Each number is 500 + 50 x the weight over its row's rms, rounded and kept within 0 to 999. Layers, rows and columns count from 0. Numbers have three digits each. The size before them is the row's rms in percent of the matrix's.

# down: layer 10 MLP down (transposed), 1152x384, rms 0.0973, rows 472-511, columns 192-239
# gate: layer 10 MLP gate, 1152x384, rms 0.0942, rows 473-512, columns 192-239
# up: layer 10 MLP up, 1152x384, rms 0.103, rows 473-512, columns 192-239
down472 098:589586536531456534538460485517510466515430545394399531536534541492527540531524437591473541537549415461541513574470512521533520496584556462515545
gate473 103:371477507594473492525522494490493390535499496527528430501571508472506457401460481507604484496542496558484544450451468490453467535534475448533418
up473 101:519495508564402515562533484586472433553526519525467595519540533474511542520393565509498460641526421492451426543386533431476430480477520466488596
down473 098:578475516505541490426421537433524526533442469517478542542478492446557417581393502470535542520506527518483589522580515559560557471491453472507456
gate474 093:424528424420455551505551453500556504397558481530460488532512458499469615565433457514471524456526459485507481366576550489487526479496509496499487
up474 100:446443520574439532476483510565523521543398534492540454625455508578438504553457529461493490556491413548389493362489386428472480589510494472545531
down474 103:536582504484452526516483495570489525579619493565457482536451537520428537490488560476535469475542406459601359575544482529474704443453492483482421
gate475 098:522518508537447384530537529487428473563479446401547439446535531531499511498477496463510456580526519427502466417464487470457580501572539453435533
up475 099:549447524539548442395450458472510434403554476494498488406521477602431521433530457458484580430483492439510492515485480471507563502508613560447579
down475 100:511542447441486580455446504497526484484493502537510449376498482416501561544471524495599493393393502516480483491508531460504492377459399567561521
gate476 105:496580486547428474495486526518507489539471475445528506567572454522538542432646391579469548474503545524514503487498424625421500485452473527516523
up476 103:428528463506558527467527505550513517453522615582433454626480500492549487570563567456421507588524441384406556455517480502414511495441359385453537
down476 105:513513425569485515463484440506493518418503432544472488439484400527524491410533452504425548444471526597562481478483516537474479600486492469546471
gate477 092:532431524457571518513395523564467418522490551409547597513517402528498430443471513516474535526492564478565559500469475472506518438552513505561491
up477 097:400473419534504557440492548476531528506545458586502499556503546504456543509484495468560516572548546563437406433457486507477378413488561490529468
down477 095:476492553425495462491551449569501425466490549478476437443511484538512495573559471462507532464496497452459605437467409506405473524531528490514491
gate478 104:461528530586602418557491502527553488525501443489420495529540473484466488449432469539459468534487523383515501495505540474549529495516472494458500
up478 106:497460589520520498581505498527497488577582582502470492542542507518455504510512457415480551505482539465474462454509532585417467480568453493526479
down478 100:428477496497503494480522565366469482456492491487456472472477475538467459525499525445438622517404542495533593491601485476510533555498599455481491
gate479 098:448544504515438604407422459583516494456500503433556548551344538523555552464372520518566464503468554492496565508485467532557477534478554464494461
up479 099:493521457398480474454515453511538426589488527534456476556557454553473544492594542538533453474430433488454533481510606477458484452516476537487560
down479 094:531470488454462492473522496436514554595460563495418511589609476627463417520542573535489409468517465550563417478565541423356504491448438551540438
gate480 113:452461617570461561516511431552496542496499544484451390542559485568534548521596500576454474503516589493547523464444422582480585507430486568503522
up480 110:419567386481524480506474553546499539498524548521400442526547449532439637441519538534475598495556536571494519500364356491443532512600486456535585
down480 104:465527536512545629621487536455437477474420541430532456506447621608519632520491547504577482502536495422583588497629553581466451483424508521501473
gate481 105:621536497545439434476562612544552532499512526433425595522545497502545594457573525468534546534523488466468504522566573436536434511502467514471509
up481 100:471434569549505512460550549483527468546467546568606500548495556437541481477485502473498397438485442494559532578506586499529545527497577585523559
down481 099:457478484482534519459485464430601482455578486639511498555516499497425521544573471461452558509454535523491496482480517488476563510494542504557514
gate482 095:494451446509530561473519562551461586516506581413365511571545530434430449512493463455520448498535392515559485502543447494547484505522453515465584
up482 094:517475523460519572538507473505455418477550455548512421478499524519485477495509472490486517593474521510447512484370548559492475463531478577478537
down482 096:496481496463452360534439462496566410486434600511396508566490535457504418543414431489523417532418506505475558559497489397457521463440476531472565
gate483 096:484469511475522580532520478418457479458535455505573468537444489461493542466508602500429501445570468433573435498505446488583529490557455508503480
up483 103:491444505536552486537463529512439529639521571490423480471523554495445531560474531433458491504447528466475429526539503579523522531597538472519490
down483 097:562522462535517514448505570513455520412494474536489455525582576491449464549551461479503462499618493401531416484592411552488572501518513508566524
gate484 097:552561545495456464477570531490473517520496486471513438548565509525551484568473476531488401481398541556498481548349543426403473526494510534552566
up484 102:378455542504492510476469326532487456540566599522525517491506592447497498375512511477539414548451516534466550443511601559532507568507482532396458
down484 110:491423468454440575501448477503449450620542537450581567510579475481498478491536528490516546601556465515458438473544468520429451451545439541477505
gate485 098:515547496517416535539482486415501488507514506443506540530468569443423532433520510512475494613492502455563515446588465476576493510559556574486472
up485 106:588549561532509539484445526504461553564554426474464494380536504504571527415541589502552465429477438567444481415578433486459545481539553557483477
down485 103:401419495520555531519501492536524479473486600462517577497530462504408488400520416482545477469470452501523388495411513451497478534474492527525532
gate486 099:511394521589456551445499518443413500524521563551435513491452423461524452511511537433527434426461498515555485424553508462363470437554509458564515
up486 104:464453553600493628437487404510482442470478491528486442463501511472453538437457517393475453570560573536544547455376473489525473540439551537485562
down486 099:514392584536442512543484431528500523489420451558495466451511531544500502448471490545518505592453622458463511506503455458392499422544509500495540
gate487 101:461551398521552558465466453519463529482491486530519526484444522429483495492472567501494451504478521494420466456500493521536508570496570459509485
up487 098:461531556622550453494595534493473439536520540487515454583533446574532479507598463576477530517560421523471577566545439510501479499534402504469477
down487 102:509426517448362464558474509526499565505441536552501474422478503522486387579470559520474515493475446556437460430459462552528466430424493505481511
gate488 105:400475505456446501472467484485588537436406465484438517563484440557550522490461555446387545422445551457525443534467478517501492462539543498475503
up488 106:493546409489468546455571505478481533531518434436540549382494489486480503501560490484558461457460510490548622431532611553490546515557554506479556
down488 098:587565414495428457557609441552513581475490568517505529559507502505493517481491465398504470463498498509543560502441565560512505581625478566512521
gate489 095:559524466453537540428426525401443570421467401650581518458572534444538492477410489500506541515548532459502514498413485518452484493575484508501520
up489 094:525497572462512512515465485514503391555496476464506604629490491506503644491415493492443548505476504495477477590502485500549483398551600460552547
down489 096:521555454477508463554470470526421499531497562530467485498504490519521535481493515515529508468581441495499517464421528495425434557476526467406413
gate490 101:604547518472501530455517450515525529542388452562551496443572522472509571473480512429574480495562455446400502474449554525609530457486460489468531
up490 101:431500528494443507441505434525527589536541540491512512463436479492526418525508531454547603549533490589477512462452410573484561510543498491463499
down490 100:538512452515535385449423495550579478495399451384545495551496494580468509526455460530504479553500502514378518435585433553506484486460529546435448
gate491 102:424454454443484431525487521597565574424470543519508454497517450566526588551351443549419515491538542548428522488527490557433504488534499451626473
up491 104:460350492543550496458562604465505535513498555423430461522533656550419477565552472485424465515586496565529566519445486488399432484531456529501571
down491 101:515419571590455510464431459557466429556496484427472591516453485535561520515509434492480481529587444392513563523522484495575588500501421561475540
gate492 100:535520520497438445480407485513452548528516533488444467532534441471447510575497535508458515444568472564457440575566483539439439495482447446607554
up492 097:499476525521504473480566525495424483517445527466460531602380469486468516528491516535414533491523388469526491475469461512498451526516440540502426
down492 100:409477451549529498536558505444451461505446533539552530515459470612530508476437578483476467502577549510459453462557453485459485555580468563456512
gate493 098:404407509527502546481486472513525535517549525475506492499536478556480498525548440474542546459456469513514457522475457424484528444495385562510493
up493 104:511545465523468535546460521566496474507451506494587470497616486516449479519487457532521502412430473461589512527479482406621424631593538471453437
down493 099:525536461442609470431471500566481471514519470433477510442516483449415553543504517547391480530491482544470365441457463433455477499503592464436516
gate494 097:528488515531493530486526486446545463539554460422391567542596484543453495474426516532463514430504513501555536570595528483502576556567513564486420
up494 095:574435470549515580519529517441500508441449488549471539518615498449565471511515420500454506515419460477477517494481535513556450495539600555461461
down494 090:462547559474479531479507536580435477577540465468453520479511461410449518514437500488499503539470539501524580515583468510377518507474454426519491
gate495 097:538535461598547528510468479431523492511520525421445450521592493526547503422527598527475470541565594447454470480496515504476474416467358370493499
up495 100:469462568588473517419550483406641511553469566597542448443580447472565499517518582572538520490456437591468479536439507518573516553555544514519530
down495 099:473508458486435553464531486531486538564448524450452500487506501457462521418521471563487469520492505460408454487498534462490436471469562468427573
gate496 100:579507513504485599412469475371490520555496552442466516506353471609549579566545516529512537491440541519532571505499461545608482436581563474449481
up496 097:475531470440462589447518504522476482584487325412514496468498504455506501512540487543473461492511537454543540462486453562420567485523562628390522
down496 106:449502452532474406499510526446367464531500539441458487543446456501442550510559441546460539459471585465503459573459488617566616479543426495435521
gate497 098:537527493476518528497521514550542607541470425492502506479403455569475427454481450558467538539495562546498612466518581392483407518469495489498450
up497 093:401589521502422453394626518573584490518578541392494446532463502418493593559476566461522499474519491529491520577496507561587501361522486533460488
down497 104:520470556454543407512488526473457449504488534486443434501493471563511487421535562504520552492494451486489488491538478558600582451585485500594457
gate498 099:409450493501459464561494479554539484503553456522495563426551471513507464461526484472478470430408567485510576603431449513570582496458498576578505
up498 100:507477611360456538510589455510565567435559471367501534512454499380492478552504479500532498451561424524503537523516544555474579516478482550597485
down498 102:477518551536536533512528538508359604465536406629495509534532553565497541474449584541477452544517467477390495530470528483439458564529476551470500
gate499 096:485492506419532526517493499555529543556448455570493429462400465526537464423481527528419531546496512507504502488504552549490533458565507518523630
up499 096:502524534436556452534612478422540617535567521581593481524500392511389515490442569471417479467560528500498497450490510481569353481379482482448512
down499 096:493543531552545533471518564591469395409450472432446442517515529519483405502472501503503458537483656525488529496507561548510425442527563627589536
gate500 102:471448491529451562509504556507561571472432441539456601513538478498483497481538413454516611602533384520519490585478498464477518465470469576455476
up500 096:481526535433450498483448565444427465404527567446542492465530505485511547438468507530492430496546515579576460486570530432571431608534524529556475
down500 099:419433572582567515465449590503526524465602449445451490472494542524506452552494462512571531496536474537415535551399489431368572498439447503543511
gate501 104:474466574493461477551375617489473480567544483459481528410458570452434460467401431527544510469436545574556503518610599459497499541535434567472466
up501 099:468548509567508531397504448519568514484518527459503531490507555515519520521445500516488556474493503565505485511482451421496488527465477510549529
down501 099:530462642465502516493448390451454589522510540561528582456496399541584538534493484429419534497441559441457539531519540571473509583605458503505495
gate502 103:528604539429506447516466478548523466581602420523501506502495476492439476384532456405498470645483550539590477475536476607546465571498392499506447
up502 103:566497481427558417503453528468503430456453594617436472412440518545453426515458514551526524565443467592511593418440587517471443474511455489519602
down502 105:580466491496560401529499484516449464477512531545555563536484557497478559479554500509524457436520446482441486535531511548453435526418520419621481
gate503 096:504575459538410489507443449416548529482476538429488517515460516505578453463542545439503459466455423395472406450487538496563442525537440521451506
up503 099:479548360564562549459509461550516422560500476521568561607473551557514577514521478486542526507395500572502484439548579509613392506506594543414528
down503 097:524502541531493428396552543421442493384559526504503461422488543470427506460526517522500534495469621524435571453534457522530483516506533471424537
gate504 095:457449558549419468587588538524531595498487477471566523590568465482587537442531548424485439498453519461397480408605534558489450515490438513554509
up504 103:562436482508496452539551550553487538519487427504540502497506487488559535472628548548542533368496538524509461432501396512451502522436476466494576
down504 094:521485526515543528535433517525549501494524610467485520562514482468596458517521554485540408530472441487495457498515434499488557527509522528558507
gate505 102:408473460484485466513552547445413582496556526435475505555582474441505391514507418515403516508503528617482513540511640505507520504572526589477471
up505 105:545481471556479608484517487507498490559568492497528540525491531495538392496470542580449539555498398477443578504586539440497567452470510421503507
down505 101:504391491540573476408581520545429465629577511559590480466549552488476522584599482504539514616568534482522579489563493415529487522485487591450487
gate506 101:527521504527545559522477487524400501523474465448450487502516546503486500506427473504517472502444571491484435478485473578501494565533550545486458
up506 102:568491481500524556594566505569558569483562497554458533463510512501460601521463501560542462485393561552446544541525507561561447516488447495530549
down506 104:524528482504500487496520552531515578534522352456574502417407404492443554548464509574533513508480542474503453487511583536553419461501516387501500
gate507 100:505489544460518458549463494397494450448456472477478521428490532569448531538489534480451539523517503534473524472380443549436503554464549625607565
up507 102:402435608558587448483470588499542521499456484548456457533500542426413449451486438586477463426530565461556499527533454424432533506463554556545508
down507 101:582446532514508469518553385524542463561509484485450388500461478476510490508535493456470547463507557537518544629516476489590520542479472640457531
gate508 101:439514507532501411458566560576472532549531446516517437628449509457452509452386385542491417454570504498503535568482560495524404557532451559501539
up508 097:460507404465416546508484496535404397482566570485487627494497481538559511483447464555653506511522523483499501514498538566408419434500478579503573
down508 103:527468494516555591496462558435389426562497426451539590461453553541470585496543529419587471432485478597481535538432549491498509433409502576509505
gate509 097:427498499429473467532524458448524550489510552569531476446504501456499456464458486613508576540443512521471492473489554499511469428460478505483538
up509 101:550501419541522429418537432511467475557413544449501574402521529637458437448572555512541541519508459605522511453489449605556499512596510448451538
down509 104:509496524508532480475503449565434564541525435448482405506448475447500502415506474428498483606597396528588542446541527478529458539451456567628513
gate510 103:462476471473482509533496503438526547508498417537530539528533532376557508542555499493418531440459424576433582518445539560434452488513426486571507
up510 100:531453498490527528473477471439477493387467537568536508456499517512532441512505439527454526429507484486411558434517399532461456558448449462404515
down510 101:542486467514477588459425446546620521499597545529483415572488523488486538549487513576486565417606561473374522544640535527419496515439399475535535
gate511 104:577505492484524510583509561509405438476433466455481486516544508458524541514597514539512492519465458527524465506585579497554538554586342453445538
up511 098:551512500460481428506440471496474480577450466550522477495481471492471515429533559558480454617467498486457496527501552484514503554368498546514517
down511 103:569485500407445535488455483572523464552529512474635466468532481436504559452509508565434513458549570461484451465488512444516435655516557555468444
gate512 100:422523535484513358494600419486548457461552467381471495479489483595502494537460415399513471490522400498454577470544471544547506585503535507501409
up512 103:518552576488432422590467515492496534513504427482468460490507549554450587516477506521526385412520515540498377473506551483481479442437519487544395